config = dict(
    norm='rmsnorm',
    rope_fraction=1.0,
    init_std_down=0.0296,
    beta1=0.9,
    beta2=0.99,
    warmup_steps=493,
    final_lr_fraction=0.1,
    doc_mask=False,
    dataset='wikipedia_en',
)
Each number is 128 + 24 x the weight over its row's rms, rounded and kept within 0 to 255. Layers, rows and columns count from 0. Numbers have three digits each. The size before them is the row's rms in percent of the matrix's.

# layer 3 MLP up, 512x128, rms 0.146, rows 213-229, columns 0-127
110:129079118116134080116158078090166129138164094127130107129150107121104097145088151131145131142115125124148144133127159153193123104185117114126142201129070128147131083127141110106106122147124102130129145159131091113108121138106130128107112128155120124150141151128116111149151102101109097126133121162099097146128148098127117073147159103114098099138103163107129094108133124108161141141098
105:103126125144128145138114130117115155108165138101112114094085161110144139158143121122133123095104131136177192145149133122123167179151099092154143176125139135092122067157134126127130155167158138134156167098108135115105065121104112143128157133103121106123195135145170168120108147135128095138153154127142130161124126126149140099123137132123139112085142119109156116150149120128127145105173
096:150101122173120145147177099131112159118135149093128122137146191106138108106113134089118151149114102112145133146092153098103099131091131150107126098126151166188094065121136137112125170147139118135149137135081109132120140151155149149094152096137085089118134085107104120134125135118129118129146125122125112158131143126143145176108135092156090124141137090087102115112101108122082127103130
095:117146132116110110129130123133105101125161092109141118134165163114114120082112148187122131154155129161118155102142141123140101130129120119144139087143124129145099102128170158161084132132139146131084119167131093163166137128126145131139127070141113177147111163101175096130156160089114147130123128101098159101115172114118151121124082138110127104160100175094127137090101125132106131095156
104:142086147133157159157128102151137106154072145109113169167099123131125098161146124159169124133117130134167119127136111136142102140147108141148119117152106107086138128092162150111167099114108082124133108119144112116133119134140125111181155154142139136118127084152118152111109110103145112157118081064109086139124080138137128116122096147123153097124131168167092134143123125178162109161117
113:088166125073150149164121159160161090113143112109121147115100143152084134123135116141130167118121121166164167129091164104111104124115124156183106129174112147150147115142136131110159108116132117167153115126106130145154154129129082127185139139127094082101163127117128105105126143117156130107108120101151164165145103145126139141133162119122141084125152144172136149121119092110102131120092
118:115105166116160151134144123141103127084103122154134147150137113141143084101118147162085133133141100142152114120109150137095139098138115138143104121107132095141138141115158129158116144095178092113153124147117152155101113148147147111175148083126103141098179112137075110186127145151144099145112143183126110147148131197143153143120132145139121111105116112127100194127137145116105125149148
099:076125106151145095126112098136169137143118109137097129142132089156121141147135119120136132164117141139114153123104122173129130126126081187144123142158153105105120093153144101138167126119108137161110099134147116106131113128108127198126113128159100146151120117165085164112090148124130135141177164132139134124123076144146146177148085137159104137135100152140151115133123119134187121114077
100:150130162114132099137143086110135130099177119169144105138098133096134132125104126125168119133104130112154163069114112105136112140104136129133105097136139079067166130158088086129167137103118155141183114132101156144110127132130155139149168131156111126128142106144149147138122126143107118135170188150146124131100140141086102133131118137161133152118130137135159082163145114125118077142170
096:111154091130127152148140151110106115126144142119083167114122115112126133096143167116138065148155115119136126127163116127124123111134110146153127098153118101150176145117102122117097128129093103145146153149118129161079117145135064134104104109155151121119121125147141105139124130118126154144102163107116141062140064085168100173113109148172121108143123103160156142149150092130145119128168
085:132132179120111130155098160171148068130144101152122152118153163128130092150106110102118153169135122083089142145117179139099122156124126162112121111126155125140132095121097127107145136079132131122139103125072140101212115117148123147121137087111187136113117114098109094114137124111159101162120141154126122101126109141136150126113139121104153123119146100125089179137147107136116123118139
099:141141139136160125128121153119156141169126100163128211083152119157152116145139152122092132128135179098103123088137089157139106095117116142141155125147143145108151147137145096141112120120170161142126112114124159096130134156154167128103140133125116128141109137092145135071118112102122123159124127076151108090131146082132148112144087139120144109107160149134155108141178128151089137084110
117:162176153086072149088092138119119126144117133109158091138126097135115162103106129113158077115156114111129176131154099124146121123125118146155094136096126137146116140128121063134129137170151114160104128100119105117135128108149106160136125138102114159167137156113145130103091133145119136156137163091148139122137122093090138092168098132099140119127131158118116090075104091120088143121123
096:179132167141114138177093119091122100113117106138163127154168075144117163132102105138146100121104089136131085128113122126101125164110111130135123117166112161118159162132077125152107119176134136141116119146157110117156123086138123134111167095119136131169180119145133158135141126140137181124095127117114104133084101104119111104131103100148120161114158117135131130109102147146153111167082
107:151152105138153106121104153112147133135094099119134134154138142091110186121130074140128130156106159139128096100167153090142118191152118146102113182126137149151094097130087128145152077131121092112122126127126087120133139139097160118139159150100145137176102080081089161110112124125143121101108141125129126135088084127121105114113085153104135122137126142159124139155134132157146148141127
101:082158149138114105160142134093141167108136122144161080150120099114174127125139120143092120179130120150148117209099115141125109134145110127140108122127167116112103161142146129129135133095091127114106173142152125092131085162120176120160115120122141145137106121095124126127136110127113120134156149093119099114153131103149146168106182151105115134156144158132160108147175104085144148139149
095:109134134141155108135083181140103150134106088101128151095137123168171130094120153135130162110132145128113143140144142151172149124129096115128134129170109170101153159154142161176151138109148134155144098119101174116134114137144146135126141151164123161084135099160113139121167132141175142119095128115161152112150117136101170170108099091135134104106127123120128161107133090141076100120160
# layer 3 MLP down (transposed), 512x128, rms 0.144, rows 213-229, columns 0-127
106:133062136095127127149126134088136140100105066141104149150125161089129099094127143131103098109082167128123141121103115099145163120141137131102088166150113166122106158129135113150122149147123104166125146154129107104091130143116123177157132108165183140148149140089135124120141118103111086137133105091143130146155173140137153120125154108155187149125097129115119099108138131146094136129153
102:171135147086168135137120139128153147105129102134182109147126121121107127144127145098122104120118134099140136097096122115158090164113159070139129144153152152105130074128132090121139137141120099149135130110160105099127109137089137122118164136122166130089131105128123117146102143129140077137075114155099128112136136164102138098152113122139115108140132153156129137123099118133073158203072
097:153083134173102136192163124110130115120149139116127149122134144096097112106135135112145143151111072111135142155141125125133119105135081152112130131143134158175132114130112169107139155135100146170135085137098104129084088127128096148127154107182139109105133165144100125107146168128106145167182119097137149141167112136117126158065154128140113095144150162120113121119134127117117134090125
092:138117120134132132157147125137119155113104176116137148133112120152104115148137133099092098098158152098113134160106159184121124114080153107134174168090166131114173131094125123148118114089117104111144147101112147118110110133125157073139133156138150142132109116117123140145152074132127100115152118129165105110140126169152125143126148149112084144097123091167107149164146116082133064137101
102:119098135168119136154123140095110146130120154120109147183121116075172133151148137131158111177126101108155157119165098154154134121162113124125150109102105132158100108104192144125183107110136110093150123113146089139095112123114100124193102087131114086106103088159138138085158111095159121158119114097128121143134120144130157124131114106156118081142123130106129133114136139144111126138132
111:074136106104115134163133158111156121113128097077109165108100136142107177105122135144123136119092093171187120141109109128142101109113117119181100097151095148166140118133111142122171074122128106180133153126107140121157145115129137130151151142175112117087152110133157136150112107128184101119079127105105128172137137147114129125110135092137116126169156126150142130119116120117100115144125
112:152124124119114125149115057148122163173155100125121141138118129157125114116148153128112163102138077188149110125126130123126078115127082147139092097130135100121123104160144150090125164142136136131130122122108152131099120134123129094149181131106138129092119151163087090136096152158123117111138140148163147093130124109148156108135098152106102152100110117105140114108127135086119091145200
093:154180098140143114117123094103098143102131119130064129099152124109142149137112155143142141140099134100154108149155143174136126117136103127117171137106125124126094145175107111161134132139141154126146133114126140124146076124086151128140130110129095124099169127163114142186123128090088089146112080136135122124182148093133151104102130126172137102130098117131199103131112131125146151144146
100:150103142116145111173139115142194068118142140099150094107097119146133137132132120109136107136097120115155151083102182122134121115138118155090170140129146109109124141137082064112081135131151145105099149162152121130097132121097109126112138104107139142125091116128157124124133128106100128144107077159107146150088134106159116082195105144113117156139145151123130120122121160112128117149107
096:111159109135161160159120166086117108154156130093113159139138116148146166155160183094142074072143153152135157144130090118155145114144098121147133148094107119089116119117116088125130102134151141069138119175133155125101097111099120172128118144134156117131092116118118076165153116133128131157106143096119085126138146137128102151150100152131139157153133114115156102122139146118104102128127
088:140151125119117152150131112113081103073119157103111117094145098112081089116160130116124086090098134146112119147132168127094140114131121169123144129141146164171108150138168137175120106095104113139146118135107123140126120105105134132140142172182109131104099090111092123126137117107156134139160107158103114083156108136122088107114124094150078129081121150130128139175140127090130132154117
103:118142133107093108131130128116118089157146097120127137158103108109144107119125110121115123117129148178127093122183120101136172122105123077114132176115120104104157143131155141098073138116138145147129146140112148161134127110107165106111140112098129096119112110178096208129122118159137140115163117141121156124144101146088098112139152165114133176172122157108125102094129104127087108163129
114:151120147139116131138099104164118099142089106119118108102112128137111147134086156151134113117142120139137132138174106134151145122144149130158030153114110129179146179119140132141175112136157103133133141119139126144111121120126090107155135145142149104123159116118215061099103121119109120154100145080136126128141119139097168125131116148157118117130153144122133105096101092131109120123140
099:137095139113159117121140103117076138192102153131102107162133060141132157127121136152157156144144095137128145126113119124116098148139120093139067164097056132136122111152137110164102141089121103127122157110147121141152157105120156138147165143135129115114132139131147136151134142136169124110164149141124128172092145108146090157139103119138137121121111106158144109157138185112152123126081
104:124145125110111115146149101124143138135108131155153129125135156132142164110135115135147113142102128117134148160151156125078110105121153088105217130104149117121138117121082137129118110137097106130087128157128070131126141174149139141131126182120125119144120119126129143126107110127108142069122151111144135160116114172133108051138121134086118100180135154139133172119167137165101109101105
104:081143085117132112129135150141177120158131087114182107160139110115125138109125118121121113098144143153166170140142054158153158126104101127164128114141082128090156122116121110123162136138150162159123130111154147191132125114160128127098109130111124118164138101173132111161103109104157127134114126150130098153102152164120131106142092138135166156139159098111130129137104136126121077118102
098:142132105150124111148158169132126154160087139136185108118134060134148115120132096151115112121140152164155100114161108147166179157096138088109157164136142159109083138149107142160117137146179137113127127102119158171154060146168142132114122125112123139115125102119137114136122137136138133109159122112135126128138091125097106140084109091122121115083121154108142141085150107131102101121119
# layer 3 MLP gate, 512x128, rms 0.157, rows 214-230, columns 0-127
099:094171109168116154116117154142055108124155141111106125081159141098146129094137131123116160142167155171125129185106134107105177103088106125097138135151108153120199150131120154100098119158136156135142140124098156131145128142150135133127147131114127099132122124094120131103128124102083144156127166132157112114152120085143160144078108167141124139124113129125114173120143109129152123112133
097:119125130098139134097160119129127166131130140129134129167107131100165161141140112100132072170161167140114119131093108150126116113119162116091135074105150124140119130138115129126093152140104140131090157113129106095110166151143158131113113145081105136124162087149096112129114140159107143132145094123153136107087152159149133163202138131142145139144204131153121164137130145131122157128164
098:095123161132109137109154129159161134115092127121090127129124198130149153163109103141131133158129139122130094131140157126119143127116135179125130055139092120128092103145186142151115157150132140152102133108152105170130152126145111129132117121151090152073148131129094134097113138157157179137115132089074124172085153112088125151143109099107154123150126138145127132144125152132132148111119
104:107145155113167137133119118105120119170164099120151099157122142099099123131122087104120159119125124081103138130146157124138103121097161134123143165131118131098114141122125112087092171129115136112158090099145116120153118155148132140108153145153169135109083149086112128101108092120118097081155099104116116115073105132138129117156093157068157144111111127115138160148187148140150134119086
101:096160123067122157128111150105139100120136146093126142151155172114090154079164071121122131118148144149133138130123136128118127134098146132157136116131115152113144117142195103089113101186144129155129104098115161125128133123166106124141115178101139101114130123112131144102121131148148161111128134107143146135109136159087115154168106136073158117130162136119140187132150095117122125134079
111:104137144160160122113150178108105126093098139155122134137090090162122126129099103149146158141134176135116147139097099154130124143097151099143145123089093141102122101070127133158128073136106130140130089118153131149115100112184136150128113131172126132103102122161108146136166138070094119142147117141124097114068122123108075134123126138137124174136148115142162132150131112132093129112144
098:117144169123090121134134093147150101134103111166074096115164148178143134134173101127135107166112129144130090138114096150114116122106133100098217147162133108089119158144142128098143156138113156145128135107133143137123104113134151144109128135096124157115107144154117118133085157157084123099173135130126133135083124127142140167163140114164151129117118136114106081153146148154124118095117
102:161139127166166169089098158132084133140148143160137131158155123143099107087155110123110152061136130127103127156148121114137140182121116144132154146102113168174175139116169124106127124126104096133156083090102159134147129128156150154139118136118101130130126174130157144168161097096136142102135146149168133128123153142147117144114082104103115121131105118092103110139165101140136128121143
103:102121090179110102126107123110155163131113126086122116122125189115076123133143106108112118123151125158112115109119166132090111110128172162107127090109129176131141165138155124162055145130128114155134084140105126134139117110156069112107139141121127114125106151101097082116127116101137153108122128130132136090089115126129126114171109162148173118141140156111143124174157121158105116135145
090:121132126139060133126121141112166169133113095188128187101145117178132102166127150113108098137117134162160171151147146152126146125120151139151132165108129125139096114133116104125089076134095157121115123105134135133114136142148097158117143157144156125108161118080143126109103123158144149127148076101125107128170140141100121112106148119105092145107135154146112150165148121162168098125147
098:127115145111150122097147150112104075117137117141147104172101138125098140099095135139138148141114145202109104148126132110138158131104163089093129165106107124133143124121102143136116169206109143125152147167126115160139136123116121095127100160123137108096141116143102119146120115167147176122143151101110159153139102135124139112145152151076109159125092161089097150111152119109135094163120
111:138149166073091169082095117114124112129123150117158114136117117108108162074122136073118114100163123130100144143138116124138101117133137139136117112112130126101129151149120090144128122166155138146095147137128114109124147090142121169133117168088115123186108149146146104105105127155104143132136146106163139102171118063134143109143098132087156117120134143103093122085104100082120155154115
102:154195167146148125132107141119117078140139110141166142097151116109117111151137123085172113091107138128126129141105171093109126135084135116124177104154122109135147123125114163094136118129174099101115106111136145142158142112130123132139107120103119072142158098122122144116147086137124166171098143165113111115101117129140125135149085089106151183094118150136125139141094126167148152154107
103:121108150107120125151117078099112155095095133139138116120122147152095122139195125109165107109132115144138140183071130125078154078127145096141121123121130143119132173140140151130078136142122157138151105075107162137114165150159140116119145127151102120135164140150143074106122118100118124134157117120146172112137148149131120110134164131134122168084136096109113100126140153124124120091077
100:122164166107152123119081141108108107129080113126108093101149111124141157141134119107122126120105163155124131097104163142084162095137153105115126138109126098140154126139127119102104113140130122133099132131096120062128100140116103116148151090124116104146156151130119138101153116156072145177105138142142119108070130093116072149151116124093115123116125174145143138140150136140182174166122
094:125114118174122118111160133117108111141118168181113129173127091156111147158105130131113197165143130135133118126146143152129129124122120094154119141102163165134142097123158149162121164126135133071101143132100115156139144141116137128127123135106135089097116132138110141088116087134159150102122145115178158120153088110162089105147134154084108142112095138129097121136161079156151095158105
096:098111126151143149147153146132118099136091143167140147119112108106075109091130098124128152124150159176118119132102090132156127117137114077126149112109139142068126144120197141112093141145094141128135119128107159109067144125153131145126126168096150106110129112123143114157126108163160119139120124129154145129118122146142136131198069150146126125069138116154108149143147147150155140163130